Each number is 128 + 32 x the weight over the matrix's rms, rounded and kept within 0 to 255. Layers, rows and columns count from 0. Numbers have three digits each.

# up: layer 2 MLP up, 640x320, rms 0.0717, rows 609-639, columns 80-159
# down: layer 2 MLP down (transposed), 640x320, rms 0.0631, rows 609-639, columns 80-159
# gate: layer 2 MLP gate, 640x320, rms 0.0705, rows 610-639, columns 80-159
up609:095147073159188115110131110098107135117131141109097165171112112148110155145051070152134139056126109164120121091113151093153165172105108139168132081122104134146188154114093152175094114100084152119065197134123123135089104203168137174169148067
down609:117153207172119156149155143052124091105130097112088110095120129181103083129088088121096099107046120184108164110108167171117177148147133090164140118145156135124088162061125152146164148111086149147136171058137140193105141144134062096103121106
gate610:068122121131110096155114062104143118127122123086130112109098098084076091153133095134119091116109174133101107100161096173097118147071164087086183117111110145140150106140132125086097162100172118202083177111134170146110104108112158141140126145
up610:114134080141081178123121082109153080130095144129094118105092142100128109157162103159123084075095179096110125125156097153063149144125117120139164151118125150157178116134140064117142117124148152147125142157114101147127093168112138103131112115
down610:108093132097167081113108157128130105100160161079126099118158106105070177150086145143119146115111106117165138121114151088132131131124144113092167143159081120135126090117156196103101124152156180132114145128137144124104104093163105098157150106
gate611:109094120123159139100098074117052095098120188099112087090127131151078128101101096124118103120082139151092129113082163161142078125160120139141149140105147130115124155065116117105126123169112090140103123149113146112206131118152134116143120158
up611:124046095114127132097113060132038090154100178114130144118121093158144169114138145144163120108140075114120104072104187179151117133168113175097118165110151080092139184109136105148118115178147123191136095117073164074158143183123178163077136123
down611:102150200141162095161184159181174122134093098128136167099147127112126183105081118127148116140125153140162139139110118075131125120141090087093174141159209103083051128160168105148062148135115102150176071110166169057038143096107185180131157125
gate612:088172159170132146127082104129093193146074047172136095179207146168153116095125155119094036124104112102146128134124135056162134112163123171172118140150179135139108114116156132144145113131145123095128129108146121074122109155154168153149121076
up612:147080109166163129152186116118156090123192137122096165156057113166104144113101145164158121138162099149109097077133156134141146106168120102057132177090166130143113164106226107125137158142147113171161104157138096143135090101063128120130139132
down612:091000079106150126096110122137058116130133169114118138134136221127124173197123084112159127128097134146178119141164101174091167152133113071127137113152111110131077107154165119142178141081159097078121134141047103190127116132150157117101090132
gate613:113100154154084125143105131168077038143104109138144086133131118136155085138143133087135138137133084132161076105183174118169134068132157114126080130108246164073099138160120166077102138092119094148067164088126149171170093137107190148148132091
up613:115166173054151065167076143110148120131136122111137160142130138087150125188147096097131115127125093088082078109087142179130137101114146153130127091119110074108084135184134185190181145095133088160145188095145176115157163132105163186142120123
down613:124119077120089170099166085105088109160103166090180138198116114114190070146161177116204159151125133131075132079131109150105050152100142118151109069103117174140152162109109165128091142156122113072146145135140147080086153103106098130118071091
gate614:122129204076140122145142109137081160114145116091223151138140135163115132073156086157151113147135190164140091115106177152126207184161116149104203084145103133118148170155111054080143115135188141162157135149182132150145115161126103168127142133
up614:140155144071098161148140078139089106143112098127110131130084193125093115179122100203132133130110095174068201141084095104098150103140163067167095166146135200173134143138187087140093124081122112144086118130083192092099165146198189152159143109
down614:173169126116158130131143166133141092106141152165104201130116120134179100163101111136105083195124099126076154112138112092046152094086128207149150175155138103155096128144168144110096088189160087135134159134157152115184098086165169145081129120
gate615:149134184077075083147083142172133165207101098116088112094156165170130071100193112129127175156111174133150139153166128163090115139179145099135122189086118093110124053143123149181102161165083212112126114164117088136110079123171188139118038111
up615:190204120101110130157195096089135135135127142160096114054104085101099171127102124097144231148143129111146097143188177087113192134140078127255117081081127121124134136133150135138158098159087102076162148146101152145078120092082095128110127141
down615:168121047119081135107114111103123116085077117108052120088125125149083161161118108142140114075161190115059102120124103166152112163130118071129117140087153133112091130201098096153167137135133147168131137105114090141113090081115138091158118134
gate616:067132141143148092116171085159141128139101146147123125112182120101077110126100110036055081147080150114162129143111089126143101155155181124097152160159129152148180112107099094117142133131145116140095184150146109107125169131089115171142099150
up616:108146158080139130135133120104154161096084142143120146097152111123073106128105079083076089094102137132193113128141150159146145108139137073124130132133096153119143127159142086172119192141090131086094130115087088092072172148142127157113079122
down616:124114099147180125131099095181120131152125119205118161111106094122104100083170096108147086115155158162150126106123097162132117166131156094098123154103134190151155092129105078160094221152123108120121126139152041073144148111147124145164147172
gate617:098136135125124136056162135076130092115116126149088153113137149092102106147100103175128118169187129142170067155114056126121089117180096182060129134203125067091069128167094080162124144135115111127160127085167129084132163153198139166131104147
up617:111125096137111103117151141153097119166056138116088183126186178176116112116091155163102181131110145119168109102062079093074156121188144131089098138145117170188074075085133164117066138115085172144160136091108101168142057087112168148156132126
down617:170091149121144143178105104140057178149109161129120175093155109158224084084063113185116216150109120154142092135119134134170112158057176198161124145240156118143132167117118106089146128099123096130152135145142134130145081117156126151122191132
gate618:168186166173100111098068078135133151173114076113088131130125122082116113221153145125091146161084111138134134213071121100095072131108103136105174180151132142114072118156173142125153113154125178092161140169147102097125051086167120163106128110
up618:125134111170064063132069063165098098119132124079186087130155133136163114150145132150103137128046080106144097170141094147134162068158092152085104113161152180055098104221139088082132172086128137122141067167121126063160136149137152163098140103
down618:093138097226073194183060094196087116118128157115175070129113176112120099128115087127190148142141119104092102168131218089127136121163128179129120146082145117160115110148087128141142119102081109115155069042097132155127160115183130159111148127
gate619:160104084137083095153166137141106129173120052163121131097178164124189132104151111103082112091139145055113124131119114126103089149166169086158137126167144122123108162179134163089089084078136164217094096159143158176114188099134105069114127105
up619:062084145121137138109130147103118153097129129103127133118094105101069183083129167157193122170116084185132119097105157094137078151115087152123107105101147134142164102112119140128131125154136104127157100112169071134080107114101182210121153173
down619:113169127169122173117182178106123090129099045115130149166101082123134162120095142132126143095134141173155052165162079076167185112104094158153146132138083170097144136084140158167138149108111105180172164156107137096145111086124147173133162182
gate620:165154145122100104141152096166163104085097126052079177173136073096084080071167106110159115142185139204119138161130152129165152114071103153107117113136105109153143131087056138099151163137129158146184172126102098128114142144037160091176131181
up620:136128174063171161078131135113106160122168144032112123134144123187195160129068139106115115095177120126155170136168183096133130165121113192123144200171148109083093181167168107206176090167095191132178063157165117090129121118173134114138150186
down620:095131157079143133094129101131066139124110130130106133136089154087133089104115116111133097125201144194132150199176088169143107079135066156097166099167085116088186137115155127147145158103158193104106103185086158113069083102059138080102148149
gate621:107107130100121210110100088123132141106161115101078119150138133124096067152140118089069176098122154088103135153129162116117099086114050169138084196124172144162170093115184120145130073141152137099187118147159137110181143118162109189151058132
up621:151096116106149147166143106118172116087123102140099148120073102113099064134176100092136100116106136093142082160124160142134110102072113113121083133083223155207124139184187144221154082104105093127148132128139116148125135108152152134080134096
down621:104125117139127184119136125066118121147107156155104176110145140166129113118154058062131180112102109182093144131166144152128072142131096142116104122121138167118170147171197167139128159092196156083169144168140147082151130116134139123180116124
gate622:049090132091135125150177119104059121141131132123066089064127126162158117096135142120125201121133159173111173140186106101131139152161143099122131163155139112102101118127135117082131085148129145090094104095155092133189171115143192118158085178
up622:081132158110098107120078123126115119096124108099152150119117090151143140103118155085122113190088161119133148192117134143107113132153121100077150123091166159144096151111169153145148070115095086066100164085117074077116168132074195101119116083
down622:051142117146111155132206085167145164097130140153140167121118203154104048090183165137172106046038140082114113131109095141120154120093168172154152064079102106142127184113062186114111153182197138132146176077154134184123111127067162092180072116
gate623:134180138174100151108085151110127176099177155121110101091115133142119100163127075133134106167152168195217155127131061162132136123143122134143102096111179143136104101068136117096100100100097131144111099171113147122095115108093111143192127148
up623:147085076182124132088139119105077152101202089105137120133185166161145130163167138111123150116168144165152144132115155113071159120149167144143162118119131090152098181162188153107159162075075144102100115144108137087093164108109128160139158174
down623:134141059062115123124121145155094166121165127084129112132128104082119147096188089087142162180146109140142150185089118123173165092092202148115139107132098137191121137135179072176134126147159181100101177118119069073153108148167119180113170137
gate624:172150133101162124153124115127127088060113162121188151154145143178189194189127181137093094119093164081094094155137112092127159159152100058115161144135125179132147136124104112131129112144059067110130186123121122183154123137138116098177168142
up624:169148155112100136057140115142189172136122147137173139149164148094119151097068066120153158097149089113148109098166162163159167118133117197121149171125146148133141120115194150168134164142175079164149175106096203122092178116058181148046168125
down624:087169118170096114117114075117080081073134109132096123125131103170186157101149105126125105098137109168097069057163152114214249137129137201091138142149157148105125126094151131100100126095125161133179116105156183128104162132112128125096122123
gate625:078114149099060130164159081108077097133128089097117152101177165111153127120134128121158019121089120202141068145133082127084186148137163129111191146111179171070175157161123102120087146138127068089110174132094199104102119109095134144112134126
up625:147126124151156097112118138071169114161114156157168132148153086172098143100111114059086205142112135103123164188119150173137103152136089131123093149114095123159099092103182136153199158140112163150107107124156124101108146095124159099092100093
down625:115105157136122163092131111141105098141124175177117171130152114178145125127097097221102099179168122152118090159147095164085132185105063120160064081120118092138123126122086188097143121073134124126132189152142158146074163095060111195116111162
gate626:121118113209125179132207180084104142105063147175167159172090126117099176174071164065125072092137131166055103138146179132078120187119110147151162154157069141093163148078157100174054088150085076113140118111129194143201120131104102136163188129
up626:101093098094079102114122184079120071113120200106171085112208099116143198087155091208104076125184108017084112107041131139142157058117097112125132074157174128178155177125162118146118115159164102167079165139161038146150249155097103130097094153
down626:136111162063150147142140159205182188151133120154146123156155233102131133148140121094047152157128092058127087151155124180101122149144116075091162141109168081157097128135118103132115091103116119171117116070128125101138156088110131086152113092
gate627:098132125142104073115157120113097115141118195184206129124104146090131140125067111152091146100110196153184143110159130122155154121129097173130124102147142129105113140128088123127111145079143079141125144087133182142088150194153171158103118078
up627:200067125139144100123221144116162157123063093055142221141136107185140189139160111132118160104157176158128160069106143114126130090149127105154154117094120071165148110111097128173089140186110138162122105112080130166117154070114108068150134138
down627:150121142092168054175136165199123104071142122155120191125147138124174040152192141124115112095124109121160156134141125149143109158144172110122117130143133097106195163094202154181102160168110133144079186130091127135131169135104124140157097133
gate628:126109157137112184126101125057186126114123125062094145132142111152147137133179110097121138087079107143128133140192091156123180114136115119087123136114157199167127147161122101124180148201107075141026157102103146125104112049166093068141120134
up628:194138108149165195172068113084158167101096127125131117094099154093167094128166101212133182129086077102196198093125126176108119036119149102128137158161150145177170121125120127151124113078107169105184155108109159149186128117090137139159139194
down628:159102197148055153070194157146197112067123125134113203121125050127106141079154145088133123170162097175119163122082194111134161145107198101083112105121136091123138130115124135123124107172139170101180141175086158089096113118171156103061082076
gate629:155081163121118153148149125110065058163142116114148187106096181123099094133179200126126140146099157159145110145116078181117138139145099171087121109129146073141140125157132127115082091130120123119128119109182093157098169051173078133112125121
up629:206105154111193141129131114105155131108164129114117131176115117125126108146129140136169096059131040077129079108138229120134121140065094132120099129144069078118128166139107124095136122054120157157120173170098129167109131114115123149136149069
down629:090118158133120154074158174150114084087136139114108087150113153203147070131142125153162166176121176132094072136172088136107113080129095150126121172016073106130122087094114090107108144045106144101114170077165141114123150120082155120080130167
gate630:124128157070150110126144116086201121068141080122091184126093086131147161083119120135122142104115179079122074164137137162142115094143100162130133170139094143148149047141174129196124174170143108133090149113161144114146132111166160163148087142
up630:106116128140111154150102120083170155116145098152160159095119059114128131084122118115080092112136093071087136149149183160152127119142067101139092158113124091162178079171156095168117123141152071157103113131111084117136135141152107131119069144
down630:097113142141124085165134132098132129162127116111145121106101129051122143103170137119096114109125055025080145097146146119185104118055069125161124163130102084168161052139102158152108101161128080160110155097149153113147111133133122127151097160
gate631:194096135148162118089169129132129129129119137104116104155132184128141113107082074083116140090064147093112144096080192121164155094177085152095115112149100125138139168138056124120123129090133153098109107161098148112112128133128096125094156135
up631:126134108116121135192153114122159199154136069113136128071123072114183140095174175110153127117150161127090113160125160156122135105095174145141080122154156133181141080156142127127146115158123108109121151118156133113105121145094106128178144139
down631:068129092185094138147122084151145119117117124125164187105109065145134147112116193128125180106125151103154147146139154138132108154080102133135063149173150166166127103170138141092094140142122165154154067136123087169078158100136112147097114118
gate632:084102176119107115129204122168167049106092123140132112158146101156113161119162151139107130095150134103086136114123144137155144099157132126138152171152127125178066161181132060165111157133097107129112103105141151163141147111108165117172087139
up632:205133065134145149119080149134061187123185150148148119116125207108192129118134104119155120195126132219150089131120098149097113143102100125164131010140103135107147121088118182096126118119128141163157205136114110101107107176105178167124186129
down632:193113143167062153087024100145095197134122143117075113102158109079178090112097176136072103208133122109145161096121140109168165163019123099128109121162126208095149150057153200093148082129153146105142093129096097088105089143101101097114198137
gate633:144121134116147143135148106148126117130084118127142131132137128128169127083099114199071111162191136114170096152184066162217071103192141096110094161115164118091146175158153064141121124095097151085172136169121144126103109138091128155091121081
up633:132123209117083105096132155144179127099094170180121079140070090132142095123101079045140168139179149097091131152119180120089216128163147184132117139097131135135115109132142156117102146117149161164119147128131108195157137148123143089130135134
down633:148074118149113093146123207118153077110080120168114099151133170161136164113197043130141107089116163198103072139089109122111131101111136112104115107125172073180122109101118163123078175085133081162136088123129080066161132119121107110128092151
gate634:107134101112109129108131097138125138100158136096098117118134080153151130123132063166114143220171205127147107136144134091138170109123112162088131130191079114148121126126142092183183160150125121125088130142105124189111159148084153066116103154
up634:165086128075122074137120151142141104111150126139124076204137104143110175151098153121129123170094131174111132126146147148125065125126105132160130170116098135099166142093138112114136124094145146085150109145111140164142185186127096119094131121
down634:158155116069120108151138173099145086171143134151117146139130176152112138126076154083119121085152165136130160146131138097116088103154176116132086154133167176199082221124041134107171122048131103207134090155095168095145170145115189172137089120
gate635:114119136165102135140089108141135077153090090092158148051122196095168090099200132137151139142065115056140143129093143098179125149105213111138127166117101104107109163160151161110119096146133110164098111143106137130148093115142172111098168146
up635:137150096139141074170138154090173143121127173123074167119109115123207099138025092170101116173191170118133197118094127125074165127131142195099137127133071126118157154089101157164115136101129107099150107150129126119118154226109121160119042067
down635:057170144115110166044105164105080133126098133116160094090153143136100165152131123095142177146180063125181112096124086111169110142119131183120138184147106074178097075158119085132082085122118130135114146102106151142122107104165104155166184071
gate636:115151188090156120108143141060125130128127105182174151136159125079187119136073122144118148100130204076159143142055136110043087126096065115186130187139096138204119151148150108084087177125127122099146055163100160086151155127196107145102107087
up636:056113209121144110111201107108114132111148090127103105135187125142159119053112103168139079155121135154124159110075106093150134086162129157095154065185129171178121070132113117140113145134144094100072143087127114101159218148153140153176070230
down636:135111180122149076140161101102114118169110090073129180134181109103149153151115148148079093168150164161125122131112072140184129188170114137152046135078134169213136125115104080078134124086135117204131100094171106119134103057121177175166128144
gate637:174118127109124156096156127149142175102107091135126222094180076148098122117203120120114108109156088168139088187134129121106143193165144164156108144085090141093150091115189108124145104141146183153165124111173136129161167134122088117147103115
up637:156151106098108130152141144156092145083094172116156120108154123109120104113127136095166176130179069190100124188158095122144162198103182165135185121150112133089116104121184201105122131118121128168132135118101175159166135169139109112169153126
down637:135124115112102157130111117098082192140095159122164144142135124114115069066089172167165131122158130127109111119136134091125129153124148079083150128121102127103085154115151160109125125151126102125130153121163170156161090115068124156115128135
gate638:160084153170120165180109120143135077176131176120101143091119144106155125194062175110161218090121137099165163093092165146116155141050177115146191116151101094066122150133161117152149149162141148146125158139169135112101112125158107091143101102
up638:074125096125119105118164161140128051108140109094140087184139062122139154103178163089191149099147135173045173172126184205157147141113100124083136201171147125095146120118150090138176115101164161126153096156067095104136137112124084115166182152
down638:102111179126111147108046098160108141061158087133068082215144128150118210095164120132095081097127131136098068127126098180103118128138150124085147122096152165118154123142164149158132098054156084091169111129056161159095088099107142113097163124
gate639:084108109067141146089192110166107108137090119149164122175123147138126166106081083119168089141161141145126080079088130095133079134115123073169144150062128138174096164147108169115108153097110137114129142135073136146118200099158154117145122120
up639:164128109097122141149098056114085111107061161143129105103111143079127153128096137160144086105095111160116078144119070072137119135153116134172100129147217085162108124125102167141157135171167114165089077134127148067172166098069162151141103157
down639:124104105148088086116103099102112124092120119102121131071161124142141155116140085054157098111155055109155087139103139127148078108119120084147099090146084130178104079121086208093131171155128163152067111143124201172112164165142137071116113176